{
  "d_mlp": 2560,
  "norm_place": "pre",
  "norm_eps": 1e-06,
  "positions": "rope",
  "tie_embeddings": false,
  "init": "normal",
  "init_std_up": 0.0256,
  "lr": 0.000727,
  "lr_mult_down": 2.0,
  "lr_head": 0.00421,
  "batch_tokens": [16384, 32768, 65536, 131072],
  "seq_len": 1024,
  "doc_mask": true,
  "train_tokens": 480400000,
  "steps": 7706
}
Each number is 50 + 15 x the weight over its row's rms, rounded and kept within 0 to 99. Layers, rows and columns count from 0. The size before them is the row's rms in percent of the matrix's.

# layer 2 MLP up, 2560x640, rms 0.0424, rows 66-87, columns 160-319
111:57 29 49 56 36 39 80 53 37 64 47 44 65 44 31 40 49 36 34 69 50 67 67 82 48 50 38 38 26 60 43 35 48 42 45 55 33 65 26 15 56 58 63 55 62 38 61 49 35 56 59 57 43 48 46 58 71 69 43 70 61 36 60 55 58 72 47 43 83 46 61 52 69 39 21 47 63 58 49 60 56 10 65 30 46 56 52 53 27 51 94 34 63 38 72 44 92 23 29 55 67 35 55 36 64 55 44 66 44 60 38 41 58 59 40 69 57 41 33 37 63 45 56 23 33 86 58 57 87 79 50 43 58 29 30 42 38 50 54 52 76 31 35 62 44 76 53 62 37 55 82 78 28 55 49 58 65 40 53 58
103:53 58 77 77 50 23 52 57 66 53 51 51 27 46 75 59 75 38 51 49 50 79 08 75 57 69 30 42 51 78 43 29 64 62 48 65 79 28 50 17 30 29 46 51 78 56 21 37 33 32 59 59 80 59 65 63 44 67 63 26 50 45 54 67 65 59 28 40 61 44 53 38 54 51 76 56 32 43 60 79 67 51 52 44 56 52 58 67 42 26 38 66 64 51 48 55 59 47 43 63 48 39 49 38 34 33 81 68 46 58 48 46 21 47 30 49 58 47 50 51 29 56 43 43 58 57 64 47 36 51 74 32 55 53 46 39 43 44 58 58 62 64 76 37 52 68 39 50 54 53 47 40 58 52 32 72 22 50 73 35
096:51 60 52 44 43 65 65 52 80 26 65 64 40 56 75 32 43 51 57 47 36 47 36 80 55 67 45 58 35 60 41 66 33 37 29 36 53 45 48 56 65 54 76 62 41 47 50 70 73 30 58 28 60 35 37 39 60 69 37 54 45 48 49 68 66 38 73 52 68 36 59 73 56 24 70 48 59 57 43 53 81 39 36 66 72 38 35 67 43 61 35 55 36 56 36 29 50 56 50 42 49 83 33 45 71 36 57 79 21 63 60 28 54 38 60 91 56 59 61 36 66 64 42 34 64 79 39 40 56 44 77 57 79 34 47 27 28 52 48 51 30 75 60 62 16 84 62 51 60 46 56 29 56 56 45 30 57 27 51 46
100:43 76 60 83 72 65 48 30 58 52 54 50 95 43 61 59 53 47 53 47 63 39 35 27 77 32 54 50 49 38 49 36 60 51 61 35 57 38 28 62 74 42 51 19 34 55 30 66 40 51 71 47 76 61 29 30 40 62 43 38 57 45 50 62 53 35 67 42 34 54 39 69 30 67 62 49 54 48 64 28 82 18 56 46 33 59 57 46 68 47 58 40 75 58 39 77 63 70 67 38 75 55 42 69 35 46 31 62 50 48 61 65 52 39 18 28 29 27 52 55 60 70 53 57 30 45 44 33 42 06 45 58 57 46 74 45 48 70 37 31 43 43 61 36 43 79 65 22 45 09 66 34 70 56 47 55 57 63 48 22
108:53 30 57 43 47 70 62 55 52 37 74 47 53 18 72 69 38 69 68 47 28 71 72 50 53 43 69 57 59 40 33 32 66 62 42 46 74 40 43 26 66 68 29 57 54 47 65 34 56 43 53 70 46 31 65 54 47 14 49 57 48 30 10 60 79 61 37 15 35 63 60 69 55 45 54 55 63 44 70 36 85 49 48 84 43 47 38 40 65 45 72 30 55 21 65 52 71 22 44 42 36 39 65 43 55 50 88 42 32 46 45 62 46 38 32 55 46 48 49 40 53 60 32 27 80 59 37 35 74 62 44 51 22 44 67 15 69 45 48 38 50 52 45 74 53 60 57 54 57 60 53 33 75 43 53 54 46 46 27 50
107:39 68 55 50 51 27 59 52 34 56 61 19 75 35 47 56 72 56 34 59 78 49 53 31 45 54 32 54 45 16 37 55 51 56 44 66 67 53 40 42 43 75 42 51 61 45 30 63 46 53 46 33 78 58 63 63 43 45 36 59 54 53 51 38 46 49 57 42 55 71 66 54 33 58 48 52 45 40 60 60 69 52 71 64 86 49 49 69 23 57 58 23 77 52 60 51 46 54 67 39 49 46 41 66 53 42 62 80 60 48 80 53 42 97 44 60 36 54 41 39 39 61 61 39 54 29 53 52 70 32 49 37 28 36 29 47 21 49 60 54 27 26 50 50 37 40 47 33 43 27 54 66 53 49 63 62 74 43 53 49
097:55 84 86 54 36 49 27 38 35 64 77 44 59 41 21 29 60 50 17 32 51 39 48 32 54 54 55 38 57 45 51 38 58 40 46 57 64 20 42 41 36 66 56 82 62 54 49 28 50 50 47 25 40 60 57 70 52 43 47 73 40 51 59 32 56 23 54 52 52 49 85 74 47 65 66 53 58 55 58 49 52 47 48 54 49 73 77 44 38 54 38 57 62 53 56 49 41 25 48 42 54 45 30 26 42 65 30 64 70 26 70 32 26 77 60 33 44 58 56 06 69 49 34 44 51 57 71 63 39 40 33 42 60 66 29 23 66 55 40 59 54 46 48 68 65 70 22 47 41 59 68 77 38 17 64 78 61 31 27 46
102:74 36 48 28 60 29 44 61 66 17 59 46 59 55 35 60 63 32 51 44 57 72 91 78 36 58 73 59 42 61 55 08 67 36 45 46 57 34 49 64 23 50 48 62 70 67 20 40 26 25 10 66 42 22 44 68 67 55 55 47 87 66 38 40 34 38 57 65 23 45 56 76 38 30 68 75 23 43 63 57 56 67 57 38 63 34 38 27 66 28 42 67 70 40 59 67 45 39 49 59 41 45 42 26 56 71 38 63 14 64 61 60 44 29 38 37 76 35 41 33 53 50 70 73 46 69 46 46 44 28 77 43 66 55 52 43 56 45 58 54 54 27 70 39 74 34 40 74 75 31 58 52 53 29 56 28 63 60 46 39
105:18 46 67 37 51 36 75 58 57 56 22 52 39 74 48 49 25 56 40 76 39 61 53 44 60 58 42 39 36 24 48 43 51 22 42 37 64 19 48 20 49 64 37 74 31 55 64 78 53 46 66 62 37 50 51 53 48 29 45 39 56 72 40 59 46 17 65 70 40 34 80 41 29 46 69 52 66 46 51 39 59 17 53 28 47 61 52 45 67 58 68 38 51 64 69 48 65 53 53 34 55 41 40 41 49 52 51 51 49 35 48 49 52 34 42 60 36 80 54 65 48 32 51 53 33 26 59 77 56 34 24 37 65 38 55 38 46 20 28 58 80 57 40 54 49 62 19 66 51 53 47 50 55 21 70 37 54 46 27 53
094:49 68 76 29 40 55 37 65 40 35 69 46 34 59 65 45 19 23 60 42 61 51 80 49 43 47 59 63 61 51 48 50 63 44 38 16 31 66 66 39 62 65 65 33 55 51 63 67 65 59 28 36 37 30 85 52 69 56 25 70 46 34 48 70 43 64 58 40 56 47 43 65 26 30 39 49 53 43 59 38 38 70 43 46 60 47 46 65 46 32 42 35 35 56 60 55 56 60 56 35 39 32 75 71 37 35 45 31 33 53 52 40 56 46 48 39 44 41 62 44 05 49 47 54 60 47 39 44 68 63 51 58 43 32 76 41 69 47 53 55 48 76 78 71 78 43 43 42 31 50 28 63 66 36 71 54 44 26 41 37
092:75 71 43 58 41 59 40 48 52 51 34 82 69 56 80 67 36 47 36 28 52 37 72 46 48 33 52 47 49 54 55 60 55 18 65 76 52 73 83 48 43 56 37 55 39 25 64 50 39 53 45 29 62 36 19 65 52 58 54 46 41 27 55 41 50 42 52 49 36 54 38 47 64 61 50 89 54 33 52 44 73 64 35 42 29 45 56 70 68 62 37 67 59 59 42 40 33 36 61 32 44 43 34 53 51 85 58 37 45 10 55 57 47 57 63 60 42 41 56 58 33 54 56 81 30 55 50 53 60 57 53 43 69 47 74 45 54 45 76 72 26 48 41 30 59 52 56 55 50 69 58 45 49 63 35 34 57 76 53 57
101:65 46 47 68 34 26 46 39 47 30 08 51 11 35 49 36 48 46 66 26 40 35 41 30 53 70 58 69 48 36 70 56 38 63 52 63 39 06 62 40 26 45 79 39 62 37 40 63 38 71 45 07 46 59 47 58 64 58 34 60 40 45 58 66 42 67 72 48 55 34 66 36 54 36 64 70 65 59 54 40 66 54 55 50 68 39 51 38 55 50 73 56 73 72 72 60 73 46 37 66 21 41 66 38 58 45 57 59 29 55 48 50 80 59 48 54 51 57 16 53 43 67 61 29 44 82 50 45 82 72 45 38 45 29 59 53 60 71 41 54 68 73 40 55 82 49 43 74 66 51 62 29 54 35 42 43 24 41 64 48
100:34 36 52 19 52 36 43 40 56 51 49 47 60 34 71 60 53 36 56 40 26 53 53 53 74 67 53 49 58 60 58 26 04 27 22 43 50 67 37 54 48 73 38 45 94 69 66 29 43 66 36 48 45 55 55 37 34 31 23 40 24 58 56 22 67 58 22 58 63 48 67 56 44 25 54 73 69 64 55 65 52 45 44 56 86 72 80 44 38 30 46 52 52 54 36 44 27 31 46 68 63 49 54 74 39 50 54 18 41 37 54 73 71 18 43 62 48 46 47 59 35 75 30 62 63 92 39 51 33 41 31 66 38 58 65 19 43 45 66 32 61 26 51 39 59 67 70 71 61 54 79 64 57 33 71 57 64 38 48 37
108:56 44 40 61 59 29 68 57 18 32 34 52 66 54 37 42 32 53 54 36 33 55 60 40 65 40 59 60 79 35 59 51 57 39 60 29 48 73 46 18 56 43 43 67 43 66 44 64 64 55 57 45 41 54 39 44 36 56 34 64 53 69 52 53 47 60 47 36 64 43 34 52 46 36 43 37 52 38 36 63 50 38 68 23 45 33 46 45 58 52 51 61 31 41 35 80 56 67 37 41 38 42 51 32 30 66 27 48 67 72 79 44 24 47 66 60 00 31 23 53 63 31 79 37 58 46 40 65 54 52 41 41 43 27 41 47 46 33 59 49 70 63 44 50 51 63 57 36 36 83 35 51 51 39 30 33 52 61 50 54
101:38 85 69 38 58 53 24 62 40 68 40 59 32 44 59 53 37 35 46 68 39 68 71 35 72 58 68 68 51 56 59 32 33 59 39 51 47 36 54 43 60 49 47 44 47 49 57 35 40 43 36 51 87 39 33 41 31 39 20 25 57 68 44 45 37 42 26 37 43 56 55 48 39 29 58 65 59 55 60 49 67 39 65 63 41 64 47 72 55 52 43 38 44 41 50 65 44 32 42 47 42 45 61 19 69 38 59 71 62 43 44 54 41 41 52 49 73 27 61 67 48 30 45 58 65 39 69 66 27 76 41 58 44 38 62 66 54 45 72 58 52 54 65 46 66 66 54 51 16 64 16 38 58 49 21 58 54 51 57 77
109:57 52 48 42 67 51 30 59 47 69 49 54 29 29 51 68 35 50 32 42 65 54 53 61 64 70 44 79 33 31 44 46 50 45 24 44 46 68 55 42 35 56 61 18 58 86 51 61 37 70 45 40 50 31 48 30 73 39 55 68 77 55 38 44 78 41 48 72 84 30 46 43 51 61 64 93 66 61 75 44 46 50 85 12 59 39 72 28 78 60 23 37 41 57 47 50 31 44 44 41 52 42 73 27 31 43 40 12 55 25 71 51 65 54 29 36 62 38 60 49 46 38 53 73 33 81 48 47 48 33 86 49 55 60 77 61 44 59 62 67 41 49 37 27 41 38 37 60 59 56 36 52 38 56 39 38 36 77 47 68
094:64 68 34 53 34 47 35 36 49 24 52 58 48 30 76 48 62 37 61 63 44 69 50 49 63 31 75 51 32 51 80 53 64 23 28 29 24 62 43 61 43 65 69 59 44 28 74 89 66 51 43 36 57 61 50 51 29 29 52 85 43 79 40 72 49 43 59 64 66 60 35 43 58 49 59 45 42 60 45 55 70 38 58 36 74 20 66 27 55 57 61 62 52 57 49 62 46 66 74 37 51 61 73 62 66 56 29 82 25 51 57 59 59 47 48 56 57 41 17 46 41 37 73 57 61 24 77 53 62 34 40 73 42 33 62 48 43 41 15 32 52 46 35 73 66 74 29 55 41 42 48 55 72 69 29 45 58 47 45 30
099:67 53 58 53 43 35 35 43 34 14 35 68 57 61 58 51 53 66 54 42 79 44 36 45 27 40 43 43 44 63 32 36 27 45 57 53 31 36 26 68 25 32 55 54 44 43 54 35 57 69 64 38 31 26 36 49 54 73 31 19 42 51 32 62 37 66 64 41 26 62 18 61 52 49 52 44 71 72 57 34 66 33 32 46 49 76 57 61 46 79 43 59 79 50 29 54 54 70 58 30 51 31 67 63 41 22 59 39 34 39 66 25 46 58 60 53 45 62 39 50 53 47 37 60 64 40 61 56 51 54 33 58 43 44 49 35 84 53 50 37 70 37 71 66 52 51 52 42 63 29 34 58 49 63 50 49 49 52 53 26
099:58 19 61 54 78 49 51 48 39 54 52 62 63 55 68 72 46 43 58 65 45 58 71 45 54 64 52 74 61 50 38 35 36 58 43 51 78 27 44 51 76 55 38 51 64 54 30 27 57 52 66 58 60 49 39 64 54 47 38 54 52 42 68 59 36 38 42 47 39 59 53 28 25 29 51 68 54 29 45 30 46 49 56 38 57 70 53 73 49 45 70 41 57 60 53 72 84 52 31 39 66 40 53 65 62 54 62 48 13 59 56 70 45 66 27 42 55 30 67 63 22 30 33 36 35 76 60 35 58 53 36 33 54 46 58 53 67 45 24 52 40 68 40 56 71 47 08 48 26 41 59 71 30 42 36 34 54 67 27 40
101:56 61 45 48 51 49 32 51 38 37 69 58 39 45 49 62 50 62 56 58 49 43 60 46 39 44 52 70 51 33 21 29 49 28 26 39 38 58 72 63 41 62 48 43 62 48 57 82 64 33 68 36 36 59 27 24 55 56 50 40 25 49 29 55 61 48 65 42 70 51 62 59 40 42 40 73 71 65 69 47 45 56 65 45 70 48 70 41 36 35 11 70 24 84 85 29 66 72 40 30 44 55 44 48 62 48 42 65 06 44 76 62 43 19 36 52 42 60 40 41 52 48 67 72 18 27 48 69 58 25 54 21 66 12 70 54 44 70 18 31 36 66 84 27 28 13 32 57 59 29 45 36 41 42 72 53 60 66 43 74
099:63 53 59 65 43 57 51 53 47 50 70 60 30 58 49 21 44 37 40 29 31 57 50 40 46 33 47 47 38 65 64 48 53 44 48 59 53 40 49 25 76 36 36 58 28 43 53 46 39 50 53 37 47 52 42 45 40 31 66 45 30 45 44 40 42 48 38 52 49 15 50 53 51 53 92 62 36 41 64 34 73 64 30 45 54 72 36 49 46 36 30 36 53 34 61 22 51 57 72 34 44 51 50 74 43 61 54 45 63 71 63 46 61 37 48 54 43 26 26 64 67 25 59 66 33 84 39 48 86 38 19 63 35 52 42 66 48 48 36 51 63 43 24 42 64 51 36 52 30 51 65 69 28 34 73 35 68 70 46 56
092:48 48 32 62 50 73 68 53 51 23 66 47 21 69 17 59 37 47 62 69 67 42 81 68 46 55 44 42 60 53 68 45 37 62 63 46 39 63 42 40 56 66 24 60 42 44 37 45 62 53 49 18 57 36 59 42 49 39 51 36 49 34 53 40 54 46 37 38 40 44 54 44 72 63 51 48 63 41 52 51 53 28 70 66 41 85 45 29 60 51 41 54 24 57 47 10 28 46 53 40 44 37 52 20 70 52 72 63 43 48 62 52 64 83 37 36 41 33 51 59 38 35 37 78 02 34 70 60 79 40 38 43 56 52 48 41 62 45 53 29 69 33 96 49 44 53 70 51 38 65 40 35 65 52 32 31 87 64 21 37
# layer 2 MLP down (transposed), 2560x640, rms 0.0808, rows 66-87, columns 160-319
104:42 36 40 58 61 43 45 51 67 61 57 66 50 39 69 45 58 36 50 60 74 33 56 84 54 16 75 26 40 57 72 45 61 77 70 29 35 42 26 45 40 75 29 56 67 45 45 77 17 60 57 44 28 46 52 63 70 53 41 45 37 62 54 71 64 74 52 59 83 53 66 59 18 71 42 49 57 55 57 46 34 48 24 22 45 48 46 52 45 67 42 50 58 59 48 53 52 46 31 78 17 45 50 38 72 40 30 48 50 26 58 37 43 30 38 74 54 31 43 36 35 23 38 49 40 49 49 31 32 94 34 49 47 63 56 63 45 25 60 62 35 47 37 67 49 31 56 42 47 55 54 73 06 40 48 60 61 32 67 51
101:47 48 31 64 47 40 57 56 42 68 35 22 59 58 47 67 87 48 57 60 46 48 24 60 47 49 09 54 52 59 62 34 33 25 34 69 69 66 73 42 46 41 38 53 37 33 60 55 38 59 54 40 82 49 58 52 66 33 56 64 62 33 64 65 58 49 48 30 39 58 67 50 70 84 55 57 54 62 61 59 63 15 69 57 34 50 35 60 38 45 88 67 29 50 31 31 08 34 53 77 31 75 57 38 26 52 67 35 55 68 27 68 64 64 64 51 24 48 32 75 55 71 56 49 36 50 53 71 62 71 79 45 59 44 32 40 46 16 75 30 47 28 30 35 54 56 80 53 47 66 56 51 69 71 59 68 26 39 42 36
088:41 32 89 27 69 34 49 46 59 47 61 41 37 31 48 57 39 56 49 62 68 83 59 77 50 60 81 59 55 58 57 49 46 45 28 79 65 54 50 38 59 46 37 58 59 18 49 35 32 37 71 46 42 78 22 35 35 36 49 41 76 60 61 48 61 28 56 35 60 35 47 59 53 37 62 28 53 38 75 56 48 56 42 70 65 58 51 66 69 36 51 47 53 74 63 35 35 46 42 78 68 40 32 47 39 19 35 57 84 68 60 47 37 46 39 57 21 57 18 60 48 64 56 58 80 49 73 57 20 49 55 48 33 60 51 51 65 53 52 38 54 62 75 28 86 50 31 40 60 49 63 41 24 35 72 49 44 21 38 49
100:18 83 39 57 58 54 37 30 74 60 69 76 66 50 67 84 40 53 50 53 32 54 34 40 36 39 40 76 31 31 39 51 27 40 38 63 38 32 25 51 73 44 64 45 70 42 58 78 43 38 50 33 55 50 42 35 32 50 35 16 53 45 40 39 79 55 62 06 44 46 38 69 41 77 60 42 58 27 55 14 57 40 45 52 52 36 42 35 78 35 84 43 57 54 61 72 19 62 28 47 52 47 68 55 57 60 33 56 46 35 42 32 51 50 56 63 41 35 74 58 28 57 59 64 46 55 43 68 42 00 38 41 78 72 61 33 65 74 63 34 54 49 45 65 42 54 42 46 39 46 50 44 34 51 68 47 49 61 32 69
110:56 63 79 67 59 49 78 73 41 50 32 56 60 48 91 54 16 53 59 29 68 62 39 36 48 67 33 52 49 84 40 47 30 58 61 58 35 63 50 40 65 52 55 72 47 37 44 38 34 42 53 57 49 50 42 43 68 47 61 52 40 36 61 38 70 43 43 53 47 62 56 71 39 49 62 57 45 54 43 35 65 58 63 57 50 47 83 55 42 48 34 47 54 54 39 43 34 60 66 58 45 44 49 67 75 39 83 47 22 28 64 42 37 49 40 41 52 56 56 64 43 38 50 27 45 83 59 64 21 58 46 49 57 73 71 36 56 59 44 74 41 54 47 49 45 70 60 53 38 37 48 32 23 52 57 41 64 48 25 34
104:59 55 63 65 47 15 16 60 38 63 75 48 31 55 74 39 54 42 71 67 68 38 58 36 57 45 31 27 47 66 58 72 54 54 59 56 53 54 60 69 31 71 23 54 59 74 26 32 65 46 52 53 66 38 62 37 43 27 40 38 40 68 36 11 38 40 46 37 53 51 61 66 49 46 50 44 48 74 44 57 52 59 72 36 51 69 40 45 40 55 51 91 61 46 51 40 37 99 52 26 60 22 52 17 55 58 46 53 40 78 77 53 61 53 41 38 37 34 53 35 40 53 26 52 45 61 27 19 54 57 36 43 36 33 49 77 50 66 71 42 37 62 55 57 51 43 72 47 59 31 49 50 59 23 42 42 61 54 60 31
094:44 70 49 68 60 50 39 25 51 40 50 56 52 52 78 45 11 50 86 54 34 55 62 42 24 32 15 40 64 23 56 25 47 32 43 42 25 76 62 61 43 57 47 41 41 34 53 36 70 44 30 61 75 68 41 30 54 49 51 37 41 50 55 46 50 51 49 69 38 52 26 67 54 47 37 58 71 19 39 77 15 67 87 40 46 57 57 44 70 48 62 44 35 57 47 40 60 60 33 89 43 23 71 48 43 23 79 40 29 73 45 69 49 40 31 67 35 32 48 44 31 30 56 74 45 51 57 30 40 32 45 50 40 44 49 54 35 65 65 37 49 64 32 57 34 49 94 76 51 46 62 46 42 86 65 33 38 54 56 53
104:37 43 58 61 56 39 59 55 68 39 58 55 36 36 46 57 53 54 53 40 55 39 64 46 45 66 74 52 63 50 28 37 53 63 71 36 56 53 69 51 71 42 55 71 37 59 61 69 53 23 58 49 42 28 14 19 62 64 61 26 48 57 45 61 47 53 54 30 63 62 72 95 56 45 40 71 42 59 56 51 68 68 36 58 36 38 45 50 49 68 62 77 70 76 54 36 33 40 49 68 52 28 66 62 47 65 65 43 54 47 55 73 50 48 43 50 62 57 35 62 61 45 58 36 68 32 61 68 41 54 53 46 59 68 44 73 32 51 65 73 52 53 54 35 53 53 29 56 55 40 74 52 43 32 51 31 77 41 76 65
105:51 53 38 77 55 61 58 46 49 48 44 40 51 49 83 61 55 63 79 41 64 67 54 41 38 45 37 45 56 81 68 71 56 62 29 58 51 57 27 54 57 33 46 46 68 32 28 60 32 38 59 32 41 53 32 77 31 66 39 60 54 47 30 42 45 68 45 62 54 49 46 50 43 39 49 31 65 56 54 62 43 56 66 40 06 38 54 53 25 51 63 47 50 57 35 67 70 53 35 32 52 54 34 39 53 61 46 51 37 62 41 52 33 49 44 52 43 24 55 47 46 44 59 63 59 34 36 78 36 39 23 40 38 72 56 42 53 78 39 64 15 29 62 87 79 69 83 74 18 61 68 48 76 57 45 47 62 57 41 21
092:29 70 38 25 32 62 50 71 57 32 60 64 33 85 28 43 65 24 20 48 66 61 27 41 55 63 45 50 63 45 60 63 56 43 54 69 79 40 24 60 81 45 43 43 67 42 53 31 30 59 33 47 29 20 65 24 48 41 51 58 43 36 58 44 84 51 60 61 75 52 42 32 67 61 52 58 40 24 87 71 62 40 69 48 38 69 76 41 36 81 32 63 52 67 69 66 43 19 35 61 36 63 33 45 58 66 46 25 47 34 70 54 43 33 29 55 59 49 51 46 37 44 40 60 74 30 59 44 17 98 74 55 67 69 50 24 78 53 48 64 44 48 39 54 62 65 55 52 66 41 39 53 43 44 36 49 47 37 37 47
088:45 57 54 50 85 60 42 31 49 57 38 35 27 52 47 76 80 83 58 35 80 36 47 50 40 39 59 55 34 55 37 34 73 63 38 53 63 63 52 64 53 36 42 47 60 69 68 38 68 71 27 62 57 65 54 60 41 52 44 59 50 61 34 54 41 75 50 33 22 51 42 63 33 51 44 46 76 39 52 52 57 48 19 34 64 57 35 65 48 75 59 35 51 53 57 54 59 53 36 45 64 59 70 55 35 49 62 53 54 71 55 58 40 56 62 65 44 62 46 43 37 27 61 31 54 42 62 40 51 48 72 55 24 58 70 63 48 41 26 41 50 29 77 53 78 46 69 59 40 50 65 34 58 69 55 58 52 62 65 35
101:59 44 24 76 32 36 66 60 70 44 28 41 44 45 39 70 54 55 60 68 50 62 12 47 78 39 47 94 35 76 46 48 74 42 68 32 47 59 78 39 42 32 46 58 72 30 27 72 63 38 58 44 39 58 48 61 46 50 62 69 56 62 59 35 50 48 29 62 50 71 56 43 79 34 62 58 51 40 74 49 44 53 45 39 72 54 63 47 78 24 48 49 72 33 39 49 60 26 34 96 62 54 62 47 68 29 54 49 58 69 59 64 36 68 19 27 57 55 61 54 73 52 54 47 48 43 66 77 37 42 40 51 36 60 34 46 59 61 55 64 45 53 52 50 56 49 33 29 48 57 54 38 74 58 54 44 51 59 42 49
101:61 37 57 65 00 44 50 44 49 26 67 81 76 12 79 56 43 33 64 63 29 49 56 39 64 56 51 32 71 37 32 43 00 56 58 65 77 88 20 73 24 64 66 39 73 55 57 51 55 55 42 26 39 40 66 45 47 59 62 34 52 44 77 49 62 43 31 53 57 78 25 34 38 40 36 49 76 51 56 27 39 53 51 46 54 57 32 69 44 22 43 34 67 55 24 54 55 35 62 44 58 52 61 41 32 60 26 25 22 48 65 55 91 36 38 34 61 37 48 62 45 57 61 46 54 36 48 39 54 27 27 42 42 50 50 74 40 53 61 51 40 32 82 37 30 53 63 56 47 21 53 61 50 45 47 73 51 23 56 48
105:67 33 47 57 31 18 56 50 57 13 13 69 69 37 55 58 35 44 49 38 48 37 59 47 19 64 42 70 41 36 69 64 35 45 58 27 48 38 58 41 50 58 59 62 63 38 70 38 49 58 48 61 69 57 22 58 31 21 58 53 39 69 42 59 55 61 61 36 59 62 55 44 41 39 50 24 44 43 34 56 48 49 60 49 53 61 43 47 42 36 55 71 60 34 62 62 61 22 52 69 36 61 43 54 42 78 45 52 51 53 48 50 53 46 26 57 38 38 33 27 60 23 37 17 57 40 57 40 36 53 46 43 50 64 46 46 59 28 59 53 63 43 54 71 78 60 53 49 55 56 50 66 49 46 47 21 75 47 50 55
097:63 40 25 36 54 38 35 62 49 81 53 60 45 31 43 44 56 40 33 71 65 57 44 65 53 51 51 38 27 46 51 51 52 49 68 64 40 53 59 86 44 33 34 53 67 45 43 38 26 54 48 45 54 44 70 36 69 46 50 38 30 57 40 45 75 40 28 48 42 37 36 53 48 56 42 29 52 29 50 77 68 62 66 61 61 62 38 18 59 36 70 70 43 59 36 42 42 33 27 54 35 53 35 45 52 61 48 61 42 47 45 56 71 72 69 82 58 97 33 42 64 40 48 32 43 49 61 63 48 60 48 60 44 72 62 76 37 46 37 58 65 63 17 47 93 72 32 76 78 57 62 55 41 48 47 61 54 72 36 69
111:44 31 44 40 42 45 52 50 53 73 39 73 75 65 29 81 50 60 80 60 79 64 33 37 74 38 48 44 38 31 59 52 41 65 64 52 58 60 29 32 31 79 51 59 47 31 65 51 65 51 26 37 59 23 60 22 13 30 64 39 57 33 60 55 67 19 54 44 42 55 45 46 44 36 60 68 57 54 64 54 45 20 57 58 49 58 69 52 62 48 46 32 32 73 46 39 21 63 54 37 58 63 60 38 66 34 36 37 39 42 65 65 72 57 47 31 37 34 44 54 43 31 24 63 49 35 39 52 62 61 37 66 75 35 49 56 29 25 50 54 56 23 50 53 43 54 23 58 84 61 52 59 57 39 66 33 66 47 59 45
097:57 62 59 86 35 59 44 22 60 54 80 51 52 46 35 54 50 40 49 53 87 68 54 46 43 45 77 43 45 59 60 50 51 26 57 46 41 27 76 63 49 79 55 38 49 63 36 55 44 46 39 53 33 56 37 58 47 54 62 42 49 13 74 55 42 50 60 66 40 69 44 58 33 99 64 45 42 74 52 52 47 45 64 45 73 42 53 67 55 53 46 48 24 76 58 23 53 28 61 41 57 42 66 77 33 64 68 50 74 58 62 37 42 56 54 64 63 51 47 49 69 49 49 66 19 44 48 56 54 09 51 51 00 40 56 13 39 34 52 58 70 18 51 61 29 77 56 41 39 65 42 59 59 69 47 36 11 60 58 66
095:66 61 49 53 39 37 42 28 55 38 62 64 56 40 44 41 67 55 53 61 66 46 34 54 22 53 47 65 57 49 39 61 49 44 59 58 54 65 59 61 32 32 39 29 30 41 58 76 45 73 23 80 39 47 22 74 47 62 62 37 22 34 39 73 65 69 76 54 24 55 30 31 54 43 55 40 56 49 42 37 77 59 52 53 55 68 46 46 37 70 47 40 81 66 61 61 48 39 41 57 63 53 24 43 52 53 40 63 43 58 77 46 58 55 76 57 36 74 55 49 30 59 40 53 47 51 31 67 52 64 54 43 49 52 55 73 36 75 60 35 54 42 55 64 27 66 57 22 70 32 41 63 31 53 55 67 59 71 52 29
097:38 48 54 63 73 51 14 37 56 72 48 86 84 63 80 38 73 55 39 56 51 43 70 27 37 31 62 54 46 68 34 58 48 47 40 41 67 27 71 58 50 47 55 41 47 33 38 43 38 51 47 65 27 40 53 48 58 68 60 50 61 62 54 79 69 78 43 56 48 55 39 31 36 82 53 57 15 63 54 48 52 70 57 38 82 49 62 45 52 68 46 57 49 40 35 50 44 19 55 33 71 70 62 40 33 43 69 21 40 58 33 77 50 63 34 43 62 42 37 38 29 44 48 35 53 25 51 57 49 89 55 32 62 61 35 26 45 56 14 64 42 48 22 36 39 50 29 58 79 47 20 75 25 54 52 45 48 75 51 64
102:57 52 51 63 50 33 35 24 27 55 68 58 36 48 45 55 41 63 39 50 46 68 50 83 45 28 42 50 79 49 40 38 47 50 50 36 74 45 89 48 55 54 55 43 42 23 68 45 62 44 86 40 30 48 73 28 60 44 50 63 53 47 29 52 55 31 24 23 77 28 41 51 71 58 72 75 50 51 57 71 44 64 37 61 33 35 39 59 33 50 46 62 22 78 29 33 61 72 55 46 52 67 55 44 80 38 77 74 47 73 44 32 66 59 36 63 58 24 38 24 29 42 25 68 45 53 30 56 53 74 83 31 66 62 28 49 60 45 49 42 28 64 36 76 41 44 48 71 62 32 64 56 49 51 30 37 40 80 39 50
095:74 30 69 42 58 43 53 22 67 21 45 63 44 33 50 48 99 57 48 37 52 48 55 37 46 53 45 34 43 46 54 53 47 48 46 20 87 51 34 38 37 55 43 42 45 58 67 79 24 59 52 41 42 76 69 61 40 46 31 59 14 84 37 54 42 47 29 57 50 55 61 60 53 48 56 32 53 45 34 32 58 50 52 51 68 59 63 36 53 41 11 32 41 47 43 34 52 62 46 48 37 06 46 55 32 42 58 77 64 56 49 48 50 30 64 42 36 49 50 63 60 65 41 53 63 80 37 63 71 04 51 69 38 62 49 62 55 67 10 33 63 45 53 46 50 54 89 58 34 27 66 52 74 29 52 59 57 75 57 71
095:48 64 50 38 61 71 53 57 43 46 55 26 25 43 56 45 55 29 48 52 63 41 50 50 50 51 51 40 75 26 63 40 45 50 46 37 54 61 13 58 72 53 44 77 49 56 52 21 13 46 57 51 74 42 48 40 38 45 53 53 24 59 31 61 29 44 40 43 28 56 42 81 47 30 62 46 60 41 28 38 58 46 43 66 51 54 38 49 68 16 63 34 55 49 62 43 25 66 56 56 62 51 48 48 42 60 61 62 48 52 32 35 30 37 43 31 57 57 43 46 28 70 22 66 49 52 61 61 80 52 39 69 22 39 62 48 71 46 66 28 65 28 68 62 66 54 47 69 33 92 22 55 43 50 46 50 60 73 40 37